config.yaml
qk_norm: false
decay_fraction: 0.611
batch_tokens: 8192
doc_mask: true
Each number is 50 + 15 x the weight over its row's rms, rounded and kept within 0 to 99. Layers, rows and columns count from 0. The size before them is the row's rms in percent of the matrix's.

# layer 10 attention query, 128x128, rms 0.14, rows 0-12, columns 0-127
099:70 53 41 64 55 62 42 48 50 64 45 44 38 33 45 58 32 38 19 53 00 36 64 71 54 66 58 36 57 63 57 47 29 54 81 64 56 66 52 48 42 36 41 46 40 60 77 46 58 63 66 36 55 39 53 42 43 43 61 19 53 34 57 59 44 40 60 47 18 77 57 31 66 64 59 39 58 48 66 48 41 49 69 27 28 61 35 87 59 55 43 40 52 68 56 72 34 16 50 49 28 54 47 14 56 16 39 58 32 79 45 64 63 39 34 54 30 39 42 45 62 58 57 43 62 67 57 67
106:32 41 71 33 76 48 38 50 68 41 54 67 30 65 82 77 66 49 54 73 37 64 59 57 41 56 34 46 56 71 37 59 25 50 62 48 81 62 46 38 26 24 58 52 69 34 44 71 64 28 58 25 56 31 50 60 51 50 30 36 53 46 67 34 64 60 69 64 43 42 28 43 44 61 51 35 73 32 60 56 23 32 65 52 64 34 60 73 28 67 28 43 26 29 34 34 41 46 36 57 44 70 47 47 54 41 31 24 35 45 55 51 30 50 59 67 29 32 75 70 63 62 53 45 75 44 52 49
107:29 54 40 37 69 67 37 61 27 57 12 37 46 67 75 45 60 44 34 65 63 30 62 31 33 67 62 48 55 44 41 68 80 70 36 61 50 45 15 57 42 22 39 59 37 17 67 31 78 71 48 67 63 52 62 46 42 68 63 46 21 57 66 42 53 45 64 62 72 48 66 67 54 38 57 57 53 56 32 45 60 33 58 70 68 48 49 18 73 27 57 48 48 64 60 53 68 42 60 41 42 68 49 75 50 56 35 56 63 63 50 62 28 70 46 65 65 63 41 40 74 50 57 63 21 38 49 57
102:73 61 56 50 41 58 59 55 53 67 42 32 50 47 38 29 77 26 61 55 39 58 55 28 59 57 42 48 50 81 40 84 62 57 51 40 66 43 56 39 41 56 19 66 33 50 34 40 66 75 55 52 42 44 59 61 85 26 33 49 28 49 45 37 51 46 25 68 55 65 64 54 44 41 27 50 37 60 59 75 86 59 62 56 56 72 38 35 54 53 55 46 61 48 41 53 43 54 53 34 49 26 63 23 45 24 49 09 56 65 40 35 56 75 54 31 52 72 40 50 43 43 45 25 75 72 33 20
104:78 37 44 63 72 74 43 43 78 71 54 36 48 38 61 39 24 50 59 70 49 58 80 49 62 77 36 43 76 26 39 39 34 55 56 33 57 49 44 14 23 48 44 61 34 75 58 26 57 47 27 45 66 39 71 64 35 54 41 43 36 22 42 25 38 24 75 44 29 65 67 67 34 57 20 63 43 55 41 75 40 55 48 39 60 52 36 36 56 51 64 46 26 62 63 58 41 52 62 60 33 82 42 55 57 50 56 29 26 42 69 67 52 51 68 53 46 67 57 54 54 67 37 62 47 44 49 55
115:59 41 69 36 55 44 42 63 15 70 41 33 52 45 49 53 43 32 40 43 60 31 45 55 47 36 79 39 47 45 30 72 32 41 72 46 42 63 49 31 51 60 42 73 85 56 40 37 54 27 40 46 64 44 35 79 63 66 35 43 67 62 52 26 54 61 56 50 37 46 66 38 54 27 50 44 26 21 81 69 37 58 37 20 38 75 54 45 59 65 39 53 82 62 49 90 40 43 66 58 36 32 53 47 73 37 38 70 58 27 59 37 52 47 58 55 71 29 60 70 53 58 33 52 66 35 30 39
103:52 62 63 58 56 52 40 18 10 70 56 44 70 45 69 47 25 34 41 38 30 46 58 66 47 46 48 42 93 55 55 38 43 72 65 56 55 39 67 48 46 68 66 85 38 42 52 34 36 43 74 40 56 90 49 43 53 48 51 36 23 43 59 55 45 41 46 57 32 65 38 27 38 44 79 43 45 63 68 74 25 44 25 57 47 38 23 88 54 41 50 58 27 52 41 61 63 50 60 39 54 58 18 48 32 45 34 39 45 64 61 50 67 68 69 39 46 41 56 35 39 37 64 37 59 56 36 59
106:57 51 71 61 62 45 46 49 60 39 46 51 57 73 40 74 37 49 63 22 37 48 55 44 32 59 45 28 69 67 39 47 50 66 48 62 56 49 62 43 40 60 54 45 28 48 66 49 48 48 40 66 67 62 62 89 45 36 45 60 36 44 54 56 46 71 54 51 37 44 12 52 76 39 53 61 28 49 46 48 76 41 22 58 41 58 47 52 54 47 54 47 63 68 49 61 77 09 72 25 76 71 61 37 39 78 40 73 78 41 29 55 43 72 69 75 48 29 64 42 78 18 25 56 60 58 49 39
109:48 56 42 58 53 72 75 59 59 78 54 46 61 44 59 57 56 60 68 30 58 39 47 21 18 27 46 64 43 42 65 30 53 55 74 69 59 43 66 50 48 44 59 46 43 50 36 44 47 86 44 52 40 53 47 77 70 35 64 49 35 55 76 42 22 24 42 69 90 43 49 60 40 33 51 49 65 60 62 23 33 46 43 39 66 46 50 32 88 66 73 46 34 41 33 70 46 45 37 41 49 64 50 36 51 38 24 52 64 62 65 62 46 48 53 41 54 50 16 35 27 78 69 58 60 34 34 73
116:43 29 41 25 64 61 62 30 67 47 54 46 39 39 54 30 62 72 38 56 56 18 50 65 71 55 53 63 24 67 31 64 50 42 51 50 43 75 56 85 17 78 45 49 63 57 63 67 72 42 68 57 37 34 75 59 41 58 32 67 36 34 53 62 65 49 37 60 41 81 82 58 74 49 36 34 26 45 40 39 54 33 60 46 58 25 55 42 47 62 54 55 57 49 58 43 70 40 46 45 51 45 56 43 51 42 55 50 30 40 44 76 50 68 56 38 45 71 50 44 24 35 13 63 17 53 23 59
099:64 80 31 61 65 16 45 58 44 61 84 48 50 53 73 52 30 44 53 37 23 50 75 40 29 41 59 53 35 32 75 63 38 48 63 48 37 48 72 42 56 44 60 33 72 51 64 58 50 57 83 44 39 57 87 03 59 27 39 52 58 53 63 25 26 47 43 44 36 79 47 23 76 50 33 57 62 56 44 74 44 48 33 40 59 55 47 48 38 50 64 41 32 45 68 70 39 58 49 34 40 58 54 68 28 63 49 43 44 53 34 27 51 51 72 52 30 72 38 57 42 50 68 51 49 69 51 52
105:57 58 13 40 74 54 75 46 33 48 38 50 48 70 45 48 52 35 48 52 53 24 36 57 69 60 45 37 70 51 30 65 60 58 60 46 80 54 44 23 51 61 56 60 40 57 44 41 34 48 41 43 41 79 13 48 16 68 47 66 56 70 35 57 58 64 30 47 21 40 55 58 51 35 46 82 00 66 67 60 48 81 62 39 36 63 47 89 29 34 46 40 48 46 53 36 50 71 61 61 37 45 28 57 50 62 37 64 52 48 77 56 38 43 55 51 51 42 60 50 35 34 33 38 51 40 64 38
096:56 41 57 50 47 63 62 32 38 54 45 50 76 63 69 36 91 79 45 56 53 62 71 60 29 32 57 59 28 51 49 26 62 67 43 49 38 74 27 31 18 55 58 51 82 36 39 50 48 35 45 50 60 36 52 33 20 26 45 56 59 63 51 54 46 17 61 59 30 45 29 45 40 52 73 78 32 45 57 21 43 63 47 53 60 33 44 77 55 23 57 35 52 62 63 56 54 69 37 33 55 54 29 78 57 81 47 65 40 60 67 35 47 56 36 53 36 58 52 68 25 68 61 48 57 49 62 51
# layer 10 attention key, 128x128, rms 0.14, rows 0-12, columns 0-127
100:40 64 66 61 66 50 53 26 53 46 58 61 39 49 49 55 60 53 44 70 00 53 64 77 58 33 50 32 53 62 38 47 37 70 50 49 47 81 49 36 34 49 67 30 46 53 56 58 52 44 50 48 43 47 40 40 61 30 64 49 63 32 66 52 37 31 34 55 24 70 37 58 60 54 53 41 51 60 64 56 49 68 59 53 47 50 66 99 70 31 54 11 61 47 28 59 63 40 58 61 41 40 64 06 69 31 66 43 62 61 78 42 38 41 38 65 56 54 59 42 39 32 40 31 44 85 27 46
105:63 45 55 24 62 64 16 24 48 30 49 47 33 52 72 59 70 51 59 49 40 67 73 74 41 67 54 49 13 36 57 51 21 50 61 64 55 39 44 48 48 33 45 37 78 47 41 78 67 50 18 45 62 37 37 62 54 51 37 53 37 66 52 48 65 48 42 63 27 58 16 61 51 53 58 51 72 30 40 52 50 20 50 54 62 54 63 61 63 54 28 62 35 40 51 50 50 23 36 56 52 60 35 37 86 59 31 22 52 71 43 52 49 33 33 76 63 43 49 30 72 50 20 61 64 59 66 50
105:43 42 61 46 47 39 29 44 65 71 30 34 61 68 65 37 56 79 54 68 57 30 43 18 31 71 50 39 51 48 47 77 51 56 34 34 52 30 92 47 67 43 66 68 26 38 36 43 57 36 67 30 71 38 54 53 26 68 58 30 45 65 67 43 51 53 54 45 52 53 51 64 66 63 74 49 21 63 26 44 42 52 44 75 70 66 47 48 75 68 56 63 56 32 45 60 70 36 35 56 43 54 63 61 38 44 50 53 66 62 49 39 47 56 48 35 46 61 43 52 90 64 55 50 24 08 24 60
109:51 34 56 33 42 56 27 42 54 33 52 42 46 53 47 50 51 33 60 50 58 44 65 55 57 49 77 35 49 79 62 58 65 45 41 40 71 33 27 53 51 55 64 62 43 44 55 87 57 41 79 58 67 39 64 45 73 45 57 47 26 17 42 46 26 60 39 85 55 66 45 36 36 32 32 19 37 70 80 41 78 68 61 27 47 53 64 52 35 63 53 02 51 47 10 61 32 33 46 47 45 47 71 52 54 50 54 45 63 36 72 27 64 43 69 39 51 68 60 68 58 52 42 38 46 45 42 35
103:67 60 51 44 79 75 30 30 42 57 36 33 64 67 67 49 36 53 80 57 39 54 86 55 59 85 38 51 65 27 44 69 30 58 54 34 55 52 57 41 42 60 43 47 08 70 56 46 45 40 53 68 47 42 52 57 50 42 54 30 65 17 56 27 39 33 57 33 59 40 63 57 50 32 07 76 54 57 52 72 30 45 40 64 63 64 29 29 45 43 36 84 53 30 44 45 50 54 56 68 23 45 60 53 52 37 58 49 63 64 52 42 43 37 73 78 49 66 60 42 43 27 36 48 47 58 53 36
106:51 54 53 28 62 39 43 48 48 75 54 32 27 44 37 54 39 51 31 43 74 43 31 46 52 53 59 72 40 31 44 74 18 66 54 32 43 57 32 42 40 45 12 62 52 69 62 31 50 29 61 48 68 34 30 49 48 72 25 65 38 49 59 46 38 52 60 67 54 56 68 26 45 52 61 43 47 30 56 66 15 63 66 24 42 53 44 46 37 73 67 93 48 65 40 78 41 62 70 64 41 48 64 25 75 46 43 55 45 44 30 55 43 62 48 58 85 62 43 50 45 39 37 35 70 61 30 30
099:33 51 50 70 62 54 55 37 50 45 52 62 86 51 56 56 43 57 64 45 00 44 59 89 51 48 63 50 62 40 77 75 39 68 62 43 41 45 57 45 27 48 36 57 69 57 48 61 41 37 49 73 70 54 56 62 42 30 48 27 33 40 49 57 53 47 54 64 52 46 51 49 17 43 81 55 47 66 51 69 26 49 37 60 24 25 37 67 53 62 76 48 70 58 38 58 34 46 50 57 54 47 41 55 50 65 61 45 44 65 55 28 35 60 68 26 38 38 56 16 49 47 50 36 29 99 40 36
104:54 37 55 41 66 68 42 56 39 46 53 58 53 51 31 87 59 31 45 79 38 18 45 31 41 49 54 35 59 62 43 54 39 44 18 47 63 27 65 59 45 66 29 59 49 72 51 58 55 65 49 31 61 71 79 70 44 41 50 53 40 51 42 54 41 48 67 77 39 64 27 71 45 55 29 42 18 60 35 52 50 59 48 38 57 53 58 57 54 54 39 22 51 64 40 53 58 55 18 50 60 84 75 49 68 80 32 60 40 53 72 91 18 59 45 40 67 31 74 42 51 32 69 56 42 45 44 40
109:52 66 42 67 42 26 39 65 39 47 37 53 48 48 74 55 18 54 65 18 44 56 41 62 31 41 62 57 47 37 59 67 57 65 49 56 61 11 97 39 46 28 46 68 51 28 58 54 40 56 59 50 40 74 39 54 56 36 69 54 52 49 35 33 37 37 35 44 61 39 70 72 53 75 40 63 53 50 76 38 53 36 33 50 39 68 43 57 76 79 87 24 58 49 51 80 35 60 48 63 64 59 63 49 53 21 51 60 64 65 68 42 60 51 69 35 38 53 26 43 43 59 50 24 50 33 35 37
114:51 49 50 40 76 69 63 29 47 43 61 38 43 56 21 53 38 68 41 51 83 24 55 27 65 56 62 47 56 71 51 54 77 19 69 54 49 62 59 39 63 50 65 41 64 66 58 71 49 31 58 47 50 40 68 74 59 49 48 55 56 47 53 64 50 38 46 51 33 55 68 52 86 67 45 28 41 25 50 51 52 54 39 55 67 49 34 08 67 78 57 59 61 42 56 42 51 28 40 32 52 11 60 41 11 55 38 56 28 74 28 56 57 38 21 42 47 69 53 32 38 38 45 67 51 62 34 57
098:51 44 48 62 70 51 41 50 46 49 60 51 52 46 71 46 57 47 65 55 30 36 72 67 47 26 67 39 55 63 57 45 20 86 43 53 47 49 69 60 30 77 54 23 56 73 59 60 45 53 59 44 39 48 63 36 47 31 56 59 60 39 51 49 32 55 43 57 30 61 50 06 39 53 66 54 54 52 50 48 59 34 64 35 46 48 66 40 48 33 46 00 48 61 54 52 45 41 58 44 42 28 74 70 33 49 60 63 68 48 99 29 43 52 68 58 47 61 48 42 28 47 70 37 42 61 83 52
104:56 40 29 76 52 78 55 32 49 63 49 17 41 84 32 54 55 56 45 43 40 57 36 27 36 84 49 49 45 58 40 69 62 43 81 34 46 47 32 47 34 48 47 50 61 70 46 49 56 55 53 30 61 46 45 63 31 64 49 60 45 50 63 54 56 40 43 55 59 46 50 46 52 44 41 75 57 55 47 77 37 89 55 26 42 32 43 56 32 49 47 99 77 45 59 30 44 63 43 67 42 58 18 41 32 45 33 41 51 19 29 55 55 75 39 56 27 34 58 71 59 46 65 43 59 60 65 50
102:33 34 41 47 73 69 51 44 38 61 61 46 59 83 69 52 74 67 51 61 28 39 53 45 37 74 42 92 22 40 46 38 64 50 58 37 31 49 47 54 36 43 73 65 67 38 36 35 56 20 53 44 48 52 68 42 46 47 44 48 70 53 41 55 36 27 50 31 73 30 41 52 54 63 54 84 67 50 50 31 25 29 67 57 60 46 42 37 73 15 31 68 64 58 65 47 21 58 39 48 71 44 29 67 56 35 48 56 36 53 50 64 64 57 22 50 47 29 27 70 47 56 52 47 31 60 76 59